Weights of a small transformer language model: a variant of Adam for these matrices.
Each number is 200 + 30 x the weight over its row's rms, rounded and kept within 0 to 999. Layers, rows and columns count from 0. The size before them is the row's rms in percent of the matrix's.

# o: layer 3 attention output (transposed), 640x640, rms 0.0477, rows 17-59, columns 400-479
# v: layer 3 attention value, 640x640, rms 0.0489, rows 18-59, columns 400-479
o17,085,234,125,221,187,199,139,206,236,206,163,249,225,231,140,213,171,213,188,199,211,179,186,207,230,237,173,207,218,200,198,201,176,227,231,173,168,191,219,168,211,185,173,178,152,231,154,216,190,204,208,203,239,223,198,234,215,264,224,192,203,230,209,138,218,229,198,150,224,164,231,182,217,171,172,212,193,225,170,246,192
v18,100,162,158,175,209,187,168,212,212,185,229,179,142,171,178,175,189,192,237,207,188,245,207,211,141,148,193,245,186,208,222,184,204,233,184,229,268,223,195,206,158,243,225,195,251,171,208,196,162,164,170,164,209,177,186,146,178,154,217,184,156,199,212,193,153,210,181,221,179,175,173,186,205,175,192,210,168,147,225,196,219
o18,097,220,262,253,182,191,196,206,166,217,200,242,201,245,218,243,257,235,224,166,300,181,221,170,242,182,251,193,189,204,172,200,228,155,200,184,168,216,178,204,200,194,185,193,191,225,224,203,194,196,204,218,199,221,171,188,212,233,125,239,254,223,233,212,209,215,162,143,233,182,252,218,190,182,210,213,221,212,172,176,263
v19,094,177,198,164,225,157,212,263,232,174,191,155,224,185,183,217,169,210,177,177,186,198,217,158,205,179,227,237,171,242,219,178,183,267,209,250,177,188,204,225,244,186,202,260,203,216,160,262,224,184,173,196,206,203,217,248,188,201,194,184,150,220,168,216,278,186,203,170,190,199,225,210,173,161,166,171,194,222,238,156,228
o19,095,227,253,215,180,204,182,222,187,241,217,217,222,220,203,181,200,193,290,213,182,197,239,231,224,227,213,191,183,234,156,221,262,185,183,250,203,189,155,191,177,168,264,205,187,177,219,243,208,220,273,171,163,215,197,218,210,165,193,223,209,194,219,215,150,252,208,198,205,180,200,188,187,193,242,209,203,139,204,174,192
v20,095,155,194,175,184,176,256,203,219,94,211,170,179,173,257,225,184,189,221,202,198,257,182,236,174,236,144,198,210,202,193,225,175,198,155,227,176,222,214,197,181,246,218,201,275,174,164,218,189,206,194,167,195,182,234,230,195,218,214,167,239,136,196,181,194,206,222,111,155,203,198,159,143,239,151,179,187,240,216,226,216
o20,097,213,203,230,186,227,174,153,171,261,171,211,187,171,199,221,220,209,203,237,169,163,222,246,237,169,264,235,198,214,147,227,212,193,210,131,257,175,210,200,202,187,221,219,211,241,208,186,187,180,176,174,181,235,170,214,276,215,165,197,204,130,232,190,190,203,199,193,246,179,230,158,175,172,217,243,174,211,192,180,200
v21,086,193,193,212,213,174,189,241,242,187,223,160,213,178,211,198,167,204,138,197,185,189,188,218,214,259,212,224,199,182,234,220,207,209,203,234,209,254,221,232,224,183,187,251,221,238,165,157,179,246,227,184,202,179,185,211,259,213,197,174,222,145,181,211,174,215,173,137,170,198,220,234,128,155,207,225,141,216,213,223,222
o21,089,212,215,219,234,197,168,181,135,224,183,210,199,168,210,188,166,214,246,194,165,192,227,181,219,219,224,205,193,181,173,201,173,171,185,151,197,203,152,256,184,177,236,157,190,151,233,217,249,234,173,153,170,221,189,216,162,96,159,193,223,199,231,225,184,189,245,217,229,205,183,163,181,220,209,218,167,207,204,165,173
v22,101,246,240,190,233,241,252,226,202,227,176,171,266,251,215,180,224,199,192,174,215,130,204,164,253,219,168,184,183,181,240,209,264,188,218,167,197,153,213,203,256,156,218,202,163,177,209,274,209,243,197,196,179,168,172,234,173,221,214,193,214,236,231,226,214,242,216,185,195,215,208,210,242,221,201,219,216,175,158,226,199
o22,104,196,213,181,140,195,179,232,210,139,215,202,197,177,204,191,153,161,194,161,214,218,195,214,178,170,165,175,181,225,211,198,208,184,162,216,205,203,187,206,184,230,189,212,221,188,207,243,192,211,250,155,225,242,193,210,217,213,219,185,230,184,179,202,201,207,219,203,206,215,240,238,171,194,181,183,204,175,240,259,228
v23,096,198,228,176,187,212,265,181,235,227,186,216,224,181,199,235,200,255,237,162,192,232,199,206,162,175,204,226,220,206,215,204,259,203,200,189,221,200,182,247,205,204,204,227,218,156,195,235,195,167,128,173,198,215,154,173,198,172,211,148,161,221,218,202,169,181,192,174,173,172,169,180,235,221,210,197,167,177,237,196,210
o23,097,216,187,224,182,214,110,227,181,160,218,207,235,189,171,210,204,144,178,148,241,196,231,263,255,193,235,147,202,170,178,160,206,229,199,154,190,208,184,172,184,191,208,151,219,210,202,220,193,248,268,168,292,208,146,215,226,216,175,190,175,184,181,170,221,274,203,186,222,187,246,222,207,166,170,210,209,226,179,251,216
v24,086,210,244,186,178,187,230,250,246,190,219,163,242,168,205,207,172,180,202,124,172,229,189,141,172,221,210,230,200,238,147,180,210,199,201,233,137,194,174,258,221,182,153,240,170,230,219,183,162,231,221,195,171,177,182,225,208,245,185,131,149,202,166,188,184,157,202,195,174,175,181,204,126,174,242,162,194,223,228,194,240
o24,089,231,215,203,198,261,136,195,199,205,234,200,214,157,221,156,188,221,213,197,189,209,225,254,213,242,196,167,190,124,185,156,215,230,178,161,199,149,161,182,180,166,277,197,202,189,218,277,222,223,266,135,245,230,175,215,202,180,203,169,209,179,186,176,217,250,249,197,229,189,203,167,191,185,175,204,180,207,166,194,124
v25,085,195,160,130,152,230,190,157,200,180,212,260,154,189,205,248,215,222,185,228,193,205,227,243,211,146,181,233,227,224,265,175,216,183,177,204,204,212,143,224,220,217,191,171,203,185,208,207,175,162,161,156,211,225,188,195,179,110,205,207,192,224,219,188,248,173,191,256,216,176,197,180,185,191,178,198,171,173,195,156,177
o25,085,212,229,216,211,144,194,219,206,218,187,200,229,233,196,214,285,162,189,188,222,191,201,236,229,203,224,168,187,180,183,183,198,223,207,155,207,218,179,192,242,167,200,202,255,241,187,201,166,208,241,197,241,192,180,153,226,272,184,239,163,232,183,219,212,254,96,153,168,159,239,240,263,184,225,220,221,219,159,221,262
v26,085,171,213,158,185,242,179,164,214,197,224,233,168,159,228,226,209,169,189,210,205,217,229,165,211,172,156,220,226,213,219,196,203,201,145,161,203,193,184,210,238,208,173,164,180,198,203,158,191,240,159,193,177,188,211,140,174,162,172,177,247,220,237,229,201,249,222,197,182,195,183,192,202,193,207,224,139,177,206,206,180
o26,083,167,204,222,213,194,184,200,233,183,168,175,226,190,153,196,208,175,211,189,211,201,171,211,230,217,241,187,226,167,219,202,183,215,238,139,211,180,182,230,210,192,177,216,196,219,193,251,237,204,220,191,207,213,206,170,201,285,196,181,188,183,214,137,239,178,163,174,180,176,263,209,219,189,147,199,213,231,143,257,199
v27,077,181,206,181,206,221,266,200,173,222,187,212,197,197,205,196,198,194,215,194,187,223,190,164,168,165,241,224,154,202,188,193,161,173,219,249,240,165,230,156,196,215,171,189,179,180,188,228,242,182,189,173,209,174,249,264,174,209,188,215,123,212,208,209,213,213,209,222,202,183,189,206,255,203,232,159,171,166,177,196,253
o27,078,223,176,245,171,209,191,256,205,220,180,246,182,213,166,199,212,232,228,203,147,195,211,184,219,209,154,175,173,233,215,176,232,164,208,165,180,173,233,169,179,135,220,180,190,231,217,202,204,193,264,200,169,177,242,213,156,200,220,228,231,250,215,166,205,166,195,194,184,210,176,179,177,176,172,139,206,146,182,193,170
v28,076,226,182,155,267,188,212,186,237,171,176,207,262,208,175,201,260,224,257,207,186,170,200,212,178,179,167,143,190,176,263,241,229,173,196,207,204,185,172,232,207,189,179,247,172,193,210,214,163,186,197,162,164,180,191,159,247,202,181,189,180,207,207,207,193,206,215,205,217,222,189,213,208,181,178,211,196,191,189,206,205
o28,081,212,199,151,172,169,227,213,238,188,276,159,196,188,232,208,172,135,158,157,253,196,230,219,216,170,222,187,163,200,202,146,174,205,162,179,232,248,200,198,169,232,177,201,261,200,220,182,204,200,219,199,209,204,198,162,177,189,150,168,225,192,216,243,141,159,195,209,221,225,183,193,199,208,183,171,181,200,229,198,173
v29,095,193,146,244,216,218,212,118,170,125,186,177,210,214,229,224,195,186,214,255,195,213,169,213,216,199,215,190,215,204,176,230,144,179,183,206,196,146,229,148,193,221,191,212,197,262,162,165,205,210,240,212,214,209,256,248,235,238,224,240,246,178,234,201,247,199,189,154,234,200,217,229,161,262,218,212,217,229,200,191,192
o29,099,175,172,202,218,195,247,205,205,207,195,152,206,190,207,210,203,227,176,225,130,202,229,197,202,237,191,267,188,218,197,214,207,194,215,184,220,211,207,215,245,176,167,220,188,216,201,176,167,159,156,235,122,216,226,166,190,179,225,203,193,188,229,195,193,121,203,184,199,213,173,198,182,216,236,184,194,232,220,152,194
v30,097,239,234,185,206,177,177,242,170,231,169,176,210,231,214,182,203,174,201,209,224,221,223,178,236,201,172,184,177,217,133,164,233,189,252,175,232,167,218,219,218,188,213,189,81,184,262,184,169,251,229,237,240,200,197,296,139,157,153,227,209,199,210,230,199,234,210,224,185,204,173,192,204,187,200,177,235,208,143,186,207
o30,092,195,193,193,204,190,227,185,212,188,215,222,158,216,199,203,208,207,198,223,198,203,174,207,171,176,168,189,236,231,223,222,230,236,186,241,245,165,186,205,189,230,196,252,218,187,183,224,220,186,202,167,197,195,207,220,195,211,253,186,176,220,169,187,217,209,182,191,181,220,244,223,169,173,227,248,190,215,188,183,172
v31,082,253,181,140,218,252,189,223,210,180,188,196,233,202,194,171,220,153,135,215,214,133,179,238,241,247,190,195,217,187,248,215,202,201,178,184,200,196,186,153,226,196,167,218,191,261,180,233,223,211,221,214,223,166,255,170,225,228,218,149,227,183,221,209,220,242,219,151,216,201,228,244,177,241,193,221,211,251,168,203,196
o31,086,188,255,181,186,187,209,232,219,192,216,158,197,129,232,171,143,239,228,191,210,189,175,166,205,177,200,192,162,175,234,151,179,152,193,220,215,258,247,251,158,193,197,176,201,195,211,194,206,192,184,178,134,198,193,174,167,128,149,234,224,209,220,253,127,133,200,246,210,255,163,191,207,261,172,168,156,171,246,197,230
v32,100,173,157,124,143,197,246,184,222,207,238,235,212,180,190,197,188,195,175,194,197,195,188,216,131,226,208,233,234,205,251,266,218,180,160,219,177,244,186,234,217,168,213,229,234,211,209,210,234,195,122,205,196,181,190,147,234,186,251,188,219,189,204,209,195,146,170,142,159,199,210,201,199,158,197,182,154,217,229,196,183
o32,102,194,268,215,231,205,143,210,167,198,170,181,232,181,202,218,185,187,265,148,202,190,231,249,232,190,252,191,204,204,168,163,221,200,218,179,178,181,186,196,205,204,215,163,229,155,205,202,172,234,208,204,238,215,146,183,205,148,152,218,179,170,196,224,190,261,244,186,222,175,231,215,228,198,227,226,217,170,174,192,287
v33,098,195,237,155,165,202,216,245,215,217,202,235,188,177,193,200,190,173,191,229,200,131,210,193,251,286,175,172,258,203,215,210,196,190,201,206,202,202,221,181,224,133,188,190,225,231,178,218,224,256,255,218,199,179,190,234,190,224,214,173,277,187,154,240,221,211,248,122,179,251,213,248,160,171,162,208,183,259,180,243,194
o33,097,188,186,193,190,226,182,205,187,233,172,219,205,177,196,185,171,173,199,214,149,193,173,214,191,192,227,207,218,233,196,235,207,190,235,168,216,209,214,238,147,193,208,208,198,175,165,200,279,216,144,173,174,236,223,220,190,171,224,163,202,189,206,203,203,181,216,243,175,156,200,190,141,189,175,237,171,228,222,199,198
v34,086,227,223,157,173,206,242,214,189,238,173,191,225,216,203,184,166,243,201,181,191,217,218,158,211,204,223,195,159,202,129,159,218,211,253,176,214,176,227,239,202,199,207,184,193,191,231,252,221,161,191,209,196,206,173,236,160,160,176,205,172,249,213,236,203,230,212,245,198,207,161,168,216,201,207,169,212,214,222,188,228
o34,093,211,201,172,184,178,219,218,186,191,242,230,168,241,202,190,201,150,211,257,202,198,212,213,177,173,157,172,222,211,191,243,237,236,179,237,203,167,171,162,198,249,224,223,209,176,193,187,195,229,254,162,251,171,218,206,214,213,268,179,213,193,167,156,220,230,182,222,169,219,208,209,198,206,206,220,224,128,185,212,172
v35,068,178,224,191,162,185,214,176,196,246,193,244,136,170,211,189,181,243,186,153,196,172,205,204,199,194,219,213,202,215,169,209,191,158,181,175,162,232,222,207,134,153,219,162,272,186,203,202,223,220,193,197,212,239,170,233,228,234,160,247,219,234,138,218,212,171,217,213,200,163,186,209,233,176,192,169,137,186,194,237,199
o35,069,224,115,187,217,201,204,178,161,277,149,230,257,241,162,181,229,136,200,233,157,228,174,210,156,210,201,193,219,243,215,233,174,235,235,163,187,162,160,177,219,206,244,211,181,200,166,190,236,230,192,223,224,176,238,255,208,227,255,152,182,182,184,165,217,211,215,215,186,155,180,172,204,147,173,212,231,186,186,234,154
v36,107,186,216,206,186,201,170,258,195,120,190,202,207,199,179,170,182,201,195,183,190,207,188,210,175,224,241,228,245,219,153,191,203,244,182,221,200,213,211,192,244,210,230,158,192,190,148,215,241,245,193,190,189,193,199,165,183,208,169,132,213,163,195,209,236,191,250,191,179,160,189,154,172,213,189,167,154,203,193,203,182
o36,106,197,189,199,194,184,144,211,179,209,204,229,170,127,224,204,221,141,207,156,168,208,231,219,227,205,208,233,198,266,215,199,188,195,256,152,220,178,158,212,110,198,188,179,202,207,200,189,221,200,207,204,170,168,183,228,165,159,185,252,208,184,223,162,188,181,182,184,192,179,209,185,179,179,223,206,165,203,191,255,182
v37,089,188,175,195,211,159,227,171,207,183,225,186,175,203,153,172,244,221,233,207,212,188,188,174,195,191,191,205,208,181,199,195,170,192,205,217,193,194,210,211,195,187,238,297,190,222,168,165,202,239,228,193,193,225,182,227,266,177,241,244,175,196,175,164,219,139,152,204,229,208,204,248,181,141,201,199,226,173,189,178,203
o37,089,225,182,210,227,221,206,181,153,263,179,205,237,171,218,238,174,222,225,205,135,196,219,199,196,214,206,219,166,217,205,156,200,188,174,202,209,189,153,213,253,206,222,160,220,147,210,234,199,201,153,237,196,209,206,166,152,168,199,188,209,186,216,205,207,218,244,196,235,190,196,192,221,200,227,251,168,235,169,165,186
v38,105,214,186,240,178,299,256,122,182,173,176,243,191,279,245,219,203,203,193,183,191,249,197,209,230,159,201,185,213,183,173,194,210,167,192,142,215,129,215,190,175,241,169,169,213,189,246,182,191,207,209,189,223,193,194,177,155,177,217,229,226,222,223,192,245,230,206,206,234,172,195,171,224,288,217,228,180,255,226,167,197
o38,102,198,171,159,175,168,234,213,219,175,220,167,181,249,163,186,221,203,165,218,225,189,192,190,212,199,153,221,201,200,200,240,209,210,178,188,192,251,218,242,279,214,184,227,192,216,191,208,158,213,210,182,143,184,227,214,228,272,222,201,179,200,189,176,210,153,168,167,178,266,213,240,255,188,181,132,208,173,198,283,240
v39,071,169,222,223,175,162,190,216,180,214,221,196,193,227,200,201,178,233,179,227,178,283,205,185,172,185,233,227,217,206,116,172,160,195,209,236,213,241,198,172,143,199,220,161,311,208,168,204,218,220,205,221,200,215,200,228,195,215,240,267,166,208,190,200,185,170,189,227,200,215,184,146,198,224,208,182,200,165,247,219,221
o39,078,202,150,229,209,224,183,214,179,219,158,254,193,187,143,219,220,218,192,276,167,187,205,164,187,222,181,213,233,224,207,222,184,239,215,207,158,142,210,193,221,179,206,182,144,221,147,179,184,186,165,205,204,198,222,233,204,215,234,213,198,209,208,148,247,214,212,193,203,140,179,175,191,192,193,248,195,217,168,206,183
v40,092,179,156,203,190,183,175,255,193,196,211,196,189,177,214,191,141,189,168,193,182,188,215,188,224,207,240,237,202,201,213,170,150,220,247,221,210,209,203,166,201,186,164,178,239,214,177,238,176,151,191,200,198,220,273,212,177,195,164,197,153,177,200,249,219,195,195,210,198,185,220,193,185,200,236,198,185,212,229,180,226
o40,092,218,240,194,186,191,235,243,184,259,202,215,164,246,216,188,218,225,252,250,171,192,197,168,185,212,146,195,182,228,195,211,219,198,207,238,169,202,208,189,142,166,251,166,177,193,212,128,234,207,218,193,183,170,239,220,187,173,233,231,224,249,208,188,167,172,179,237,212,219,135,158,200,226,235,144,216,129,185,184,201
v41,076,163,194,175,254,185,140,208,230,220,191,188,212,182,196,182,247,238,268,208,194,213,225,220,167,154,167,189,180,172,264,202,245,200,228,203,229,237,187,235,192,189,228,188,132,176,266,173,173,155,182,175,214,188,175,157,206,155,188,192,171,236,158,173,161,201,189,289,204,209,157,217,204,181,157,183,210,159,170,205,233
o41,078,207,189,198,174,154,210,192,224,151,248,212,211,232,240,228,208,138,152,154,299,202,205,221,213,179,224,189,199,186,199,186,185,223,202,162,216,222,192,180,172,257,163,223,229,218,231,190,200,198,246,218,272,194,179,167,195,209,154,184,226,221,215,227,175,227,183,171,202,181,226,218,192,184,191,195,207,194,229,168,172
v42,086,219,230,224,199,156,219,269,215,195,195,173,214,197,204,172,166,184,218,182,188,236,204,153,173,228,204,177,174,208,116,153,233,243,245,180,198,227,235,237,183,227,213,205,176,179,238,186,161,213,200,232,208,196,189,244,191,212,144,170,208,190,196,215,137,211,179,204,194,223,184,161,163,170,220,187,241,233,199,199,237
o42,086,202,217,208,200,231,187,159,185,213,213,240,137,175,213,200,220,220,218,225,200,234,196,204,142,158,200,204,222,197,194,208,191,241,127,246,227,171,177,181,180,213,250,216,221,185,211,206,249,204,175,179,249,168,203,243,191,197,203,192,216,172,159,198,232,235,218,223,210,207,181,162,193,200,212,229,179,179,189,201,156
v43,073,221,171,188,262,217,221,173,172,203,173,205,251,262,230,212,212,245,204,206,210,186,220,239,178,136,194,181,176,215,231,216,261,177,209,154,228,151,200,223,188,224,210,162,161,147,240,200,203,169,182,205,201,179,158,144,236,188,166,188,202,199,230,223,218,194,189,263,221,201,180,179,234,185,171,227,198,189,188,182,204
o43,077,194,214,150,174,146,228,221,209,134,265,155,175,208,213,224,219,156,161,157,268,202,230,201,214,162,194,183,196,202,218,148,153,190,173,199,218,231,203,188,183,259,151,206,239,218,255,182,160,211,211,207,208,179,172,175,185,225,155,209,208,188,205,217,146,148,179,183,190,251,193,224,214,221,207,143,201,185,221,229,184
v44,096,190,181,213,226,175,137,214,181,210,168,166,182,189,206,176,213,180,174,214,233,175,219,190,241,169,214,201,207,166,225,192,135,170,194,234,184,182,217,162,180,149,209,196,170,217,196,187,174,192,237,213,191,220,274,250,208,239,210,245,197,209,221,196,257,225,204,226,243,197,240,238,220,236,204,208,251,200,162,206,171
o44,096,212,168,200,182,188,289,229,214,218,185,195,210,212,237,221,165,210,203,242,155,226,185,162,163,215,152,218,180,221,243,187,213,192,222,228,198,212,215,194,216,183,218,211,179,207,205,187,207,170,188,222,180,217,241,171,194,183,261,223,215,240,196,204,183,149,188,226,176,204,149,186,183,227,223,140,201,168,251,166,175
v45,076,185,227,188,149,168,174,228,209,243,212,210,183,145,188,175,202,183,138,199,208,220,213,200,181,203,227,230,233,222,206,232,165,187,166,213,216,260,175,210,228,196,181,193,196,200,157,177,263,197,115,204,166,205,208,157,212,215,200,214,147,208,189,222,188,160,197,214,164,185,209,249,250,152,220,145,183,162,260,230,198
o45,078,213,227,230,223,165,201,235,222,191,152,235,235,225,155,194,212,215,246,170,227,220,216,151,182,234,244,158,220,225,221,196,207,199,277,149,173,202,179,184,187,152,194,162,190,183,181,237,221,200,200,246,210,191,180,176,189,212,194,218,214,246,203,182,222,229,207,212,218,144,206,189,204,231,159,193,238,150,194,202,247
v46,077,186,228,212,154,200,230,206,177,234,219,215,145,183,197,210,136,197,186,179,191,173,201,139,195,227,219,226,203,222,134,165,189,218,210,226,238,215,229,172,194,159,197,158,204,188,178,219,240,262,199,209,235,211,151,295,154,230,209,201,219,187,163,226,203,198,182,154,160,211,211,188,182,159,201,179,144,202,220,204,201
o46,082,195,185,238,228,253,169,211,150,228,146,242,208,194,182,193,236,218,229,227,123,200,185,194,183,200,193,224,229,235,189,245,204,190,227,210,159,139,187,236,192,166,223,190,177,191,186,206,210,223,210,211,213,203,224,244,225,171,245,202,179,213,168,171,266,226,222,213,161,162,210,202,181,169,203,244,217,210,163,213,208
v47,098,156,196,170,159,201,257,184,226,237,188,240,161,159,206,156,234,203,208,183,188,219,192,174,156,196,192,242,230,197,238,231,218,207,127,210,229,230,182,201,210,230,206,222,227,186,182,197,205,178,141,178,171,172,173,144,170,166,228,172,206,216,215,168,157,202,187,177,160,183,185,220,221,175,193,195,160,167,215,212,188
o47,098,220,224,247,183,203,157,212,224,195,175,205,244,193,173,214,189,180,219,146,279,204,192,200,226,185,260,170,214,201,209,206,225,182,232,123,157,212,200,192,212,199,192,173,197,187,195,252,176,242,217,211,237,240,167,182,236,253,154,190,214,187,219,169,238,248,218,191,230,152,276,210,225,187,129,208,187,185,177,249,278
v48,095,201,245,204,257,205,202,262,184,175,208,155,242,175,210,203,217,197,164,167,183,218,178,181,227,211,216,202,168,184,193,171,168,220,213,210,181,175,201,184,243,223,171,235,202,226,168,232,223,205,273,189,201,199,272,292,175,266,179,177,137,191,203,207,233,243,212,197,211,219,216,213,212,282,224,191,241,182,196,183,195
o48,097,223,192,215,142,210,180,221,226,213,215,190,189,141,188,163,161,259,218,241,149,173,206,163,229,227,164,199,162,186,217,196,176,182,191,196,239,197,239,206,182,170,222,199,152,202,212,208,191,180,240,159,126,220,205,215,191,170,203,223,225,230,237,193,190,151,246,218,212,220,183,182,161,220,172,163,163,174,230,181,154
v49,102,135,214,164,173,172,184,229,235,221,204,236,173,121,172,173,222,210,185,201,168,204,191,235,134,235,190,216,245,226,232,226,183,193,156,264,193,255,165,204,190,203,211,224,253,188,167,199,204,188,165,178,143,203,230,161,205,187,198,182,173,188,162,202,200,149,195,172,166,194,211,227,199,212,161,190,189,212,243,209,209
o49,104,198,205,227,209,205,161,224,189,228,165,225,248,196,200,224,160,164,215,203,206,211,218,210,237,209,259,196,224,230,157,208,229,187,237,110,205,197,215,179,171,174,199,159,191,194,171,177,238,216,181,232,205,190,207,175,194,195,163,181,197,184,251,172,195,243,255,240,236,124,174,165,143,176,183,201,182,186,199,158,228
v50,093,202,190,128,164,217,175,211,232,182,214,215,198,186,153,178,218,215,224,232,218,266,219,209,150,148,190,223,209,207,214,208,223,203,172,219,207,246,180,241,228,227,209,209,222,197,226,210,189,147,139,174,188,198,205,131,195,133,182,178,150,181,203,200,165,188,207,269,168,195,150,163,205,197,190,175,182,175,218,163,196
o50,091,181,244,186,176,133,186,192,238,226,217,218,216,221,186,205,261,165,202,185,271,150,250,195,240,192,243,166,210,185,211,193,228,239,233,182,222,215,213,174,174,203,217,196,222,203,186,198,194,205,233,192,249,171,167,170,184,228,136,262,195,216,226,168,204,242,144,163,203,202,246,224,222,206,155,224,206,167,164,191,220
v51,085,232,162,220,252,234,196,189,198,208,179,215,196,252,194,203,162,212,186,227,199,205,184,216,189,233,203,150,217,217,192,172,208,207,203,149,241,155,250,239,166,217,225,193,266,210,211,216,152,187,204,223,265,159,183,172,216,222,229,198,295,190,207,205,224,211,194,133,188,210,242,137,193,210,196,277,209,235,190,213,208
o51,087,182,184,175,210,219,208,146,195,190,182,184,217,207,225,194,177,224,218,195,218,192,154,214,213,171,199,245,201,209,186,189,198,188,174,248,223,251,235,247,210,264,177,197,178,228,188,203,231,200,142,201,166,162,201,234,209,220,207,183,185,156,196,211,151,198,207,180,200,272,155,224,211,243,233,241,176,240,211,219,216
v52,108,194,192,198,191,157,140,157,179,140,192,218,182,272,175,237,195,168,276,214,186,195,205,234,147,169,192,199,205,207,184,185,175,173,233,237,199,171,226,242,150,230,214,246,146,204,224,151,215,188,210,232,235,210,168,233,214,191,195,200,181,159,208,198,175,152,206,229,205,200,178,213,177,208,171,181,208,214,214,185,210
o52,108,174,203,184,253,215,194,178,158,196,236,190,133,177,211,218,227,229,176,150,195,194,266,244,231,192,207,217,208,191,173,197,214,193,189,214,203,172,183,174,181,188,205,187,203,216,215,172,180,168,184,217,162,195,167,173,195,193,190,204,143,183,179,206,215,196,207,171,185,208,219,197,200,167,228,226,217,270,189,133,172
v53,073,178,178,193,180,166,154,197,181,278,212,182,150,132,219,178,192,224,182,220,209,201,236,160,239,179,249,194,166,217,155,173,161,197,207,224,220,264,248,207,156,146,208,160,255,167,153,177,212,171,169,247,232,224,185,202,178,199,189,256,179,211,188,207,239,186,183,241,221,206,202,176,197,163,213,178,185,159,194,219,207
o53,075,226,168,259,214,205,224,179,196,233,149,235,218,277,188,213,246,202,223,251,176,234,176,188,156,198,200,187,248,221,205,249,220,210,251,203,145,150,140,178,214,181,225,211,157,212,184,207,212,174,199,229,219,195,228,234,202,245,255,197,197,221,176,154,204,223,174,201,168,133,198,174,183,200,228,213,257,197,185,188,172
v54,084,257,178,158,211,252,250,168,204,192,203,194,245,227,206,200,181,171,221,222,194,112,198,224,214,210,179,175,175,189,231,221,236,180,227,184,174,159,219,208,190,169,198,189,129,205,264,246,184,216,193,218,184,201,193,199,204,225,202,167,235,214,201,216,210,234,190,162,197,205,235,224,161,178,159,203,207,272,183,176,193
o54,084,175,262,166,202,196,241,208,178,174,234,148,184,194,244,172,212,165,208,162,194,224,195,218,191,157,198,193,182,216,174,185,198,157,159,223,231,222,190,222,183,229,196,203,260,179,238,198,213,213,207,199,186,177,218,185,195,164,186,182,188,175,177,255,155,173,193,237,158,228,163,219,185,216,229,174,214,176,230,194,219
v55,070,173,206,201,166,179,188,209,214,248,212,204,111,193,205,224,186,226,161,191,208,172,214,176,202,224,201,230,234,198,177,175,197,217,200,218,227,227,197,184,208,135,195,197,276,188,133,199,216,246,186,190,192,191,164,277,175,199,191,202,208,207,164,194,219,184,200,196,204,231,193,204,223,172,171,184,177,167,219,233,225
o55,075,256,129,220,190,262,153,219,167,246,130,257,237,238,161,199,191,168,196,246,126,203,173,200,188,218,182,201,233,261,170,246,199,206,231,176,159,165,161,180,188,170,231,169,163,205,171,194,252,212,196,204,233,233,236,217,212,231,268,175,217,201,201,148,232,222,216,215,197,126,192,145,179,167,177,241,199,227,167,201,185
v56,093,205,239,214,227,208,192,179,236,274,220,227,216,180,185,212,237,259,229,175,183,222,177,235,166,205,183,166,171,190,195,210,270,192,217,143,239,240,205,237,187,223,209,211,199,171,281,162,172,192,190,206,203,201,156,175,202,175,168,181,180,214,174,216,96,200,164,226,216,197,156,178,240,201,234,206,185,188,200,214,202
o56,093,180,168,200,221,189,168,141,207,164,189,219,191,221,170,203,215,180,164,188,264,200,196,182,198,183,210,184,239,160,194,200,176,269,155,169,206,192,200,191,215,226,181,204,192,181,213,194,208,225,202,161,278,179,161,215,166,233,169,128,175,184,184,165,240,240,225,189,216,218,233,208,194,163,143,238,208,231,183,209,144
v57,064,209,245,240,181,174,210,210,166,255,212,228,168,183,228,191,179,188,149,158,215,188,206,156,203,252,221,213,188,208,153,161,206,160,173,202,204,196,224,203,175,204,181,156,218,176,198,172,194,232,235,228,205,203,139,273,190,227,180,205,247,241,149,214,202,200,239,201,205,194,194,189,229,213,211,204,187,200,189,233,198
o57,068,213,146,195,221,286,178,185,181,208,149,230,214,216,184,170,168,235,190,256,138,216,143,206,162,207,173,197,263,199,175,230,228,213,225,205,163,164,183,200,248,196,218,186,154,198,157,225,222,208,193,189,224,228,230,256,195,243,284,140,188,197,161,161,258,222,229,224,175,164,213,173,185,158,196,228,216,209,199,226,177
v58,086,202,265,125,189,236,258,228,215,217,207,194,262,171,212,195,177,248,197,172,166,221,173,225,170,204,215,227,197,178,209,191,245,181,222,216,198,217,206,219,206,192,209,184,199,152,209,241,232,194,191,181,188,199,172,220,157,167,190,162,143,215,169,234,168,212,222,194,163,188,178,174,196,236,190,176,185,188,233,213,234
o58,090,220,204,215,177,184,133,229,170,170,232,212,183,157,190,178,199,164,190,196,222,200,265,208,244,175,207,150,228,206,148,195,204,224,206,145,207,190,196,200,157,215,217,190,231,203,236,200,198,247,276,144,250,194,184,238,224,176,174,193,197,201,207,196,225,234,229,195,199,218,229,218,149,167,197,215,195,156,203,226,189
v59,096,200,194,197,225,164,204,206,227,199,214,163,227,191,214,214,183,253,232,165,180,294,196,192,170,150,209,221,169,219,124,159,213,216,216,201,199,193,158,241,196,239,207,197,215,165,234,199,155,167,187,197,214,204,198,216,189,169,152,196,115,219,184,204,150,182,190,282,220,199,149,141,191,224,206,165,214,159,229,187,230
o59,096,233,174,197,200,193,160,189,194,199,261,249,175,233,186,219,233,204,161,230,235,170,250,198,228,202,187,157,196,143,168,171,189,255,142,203,219,156,180,132,179,192,214,217,182,240,221,179,185,201,258,154,268,202,179,215,219,245,198,196,222,180,194,157,219,230,182,187,232,199,212,179,196,201,227,215,193,189,178,185,138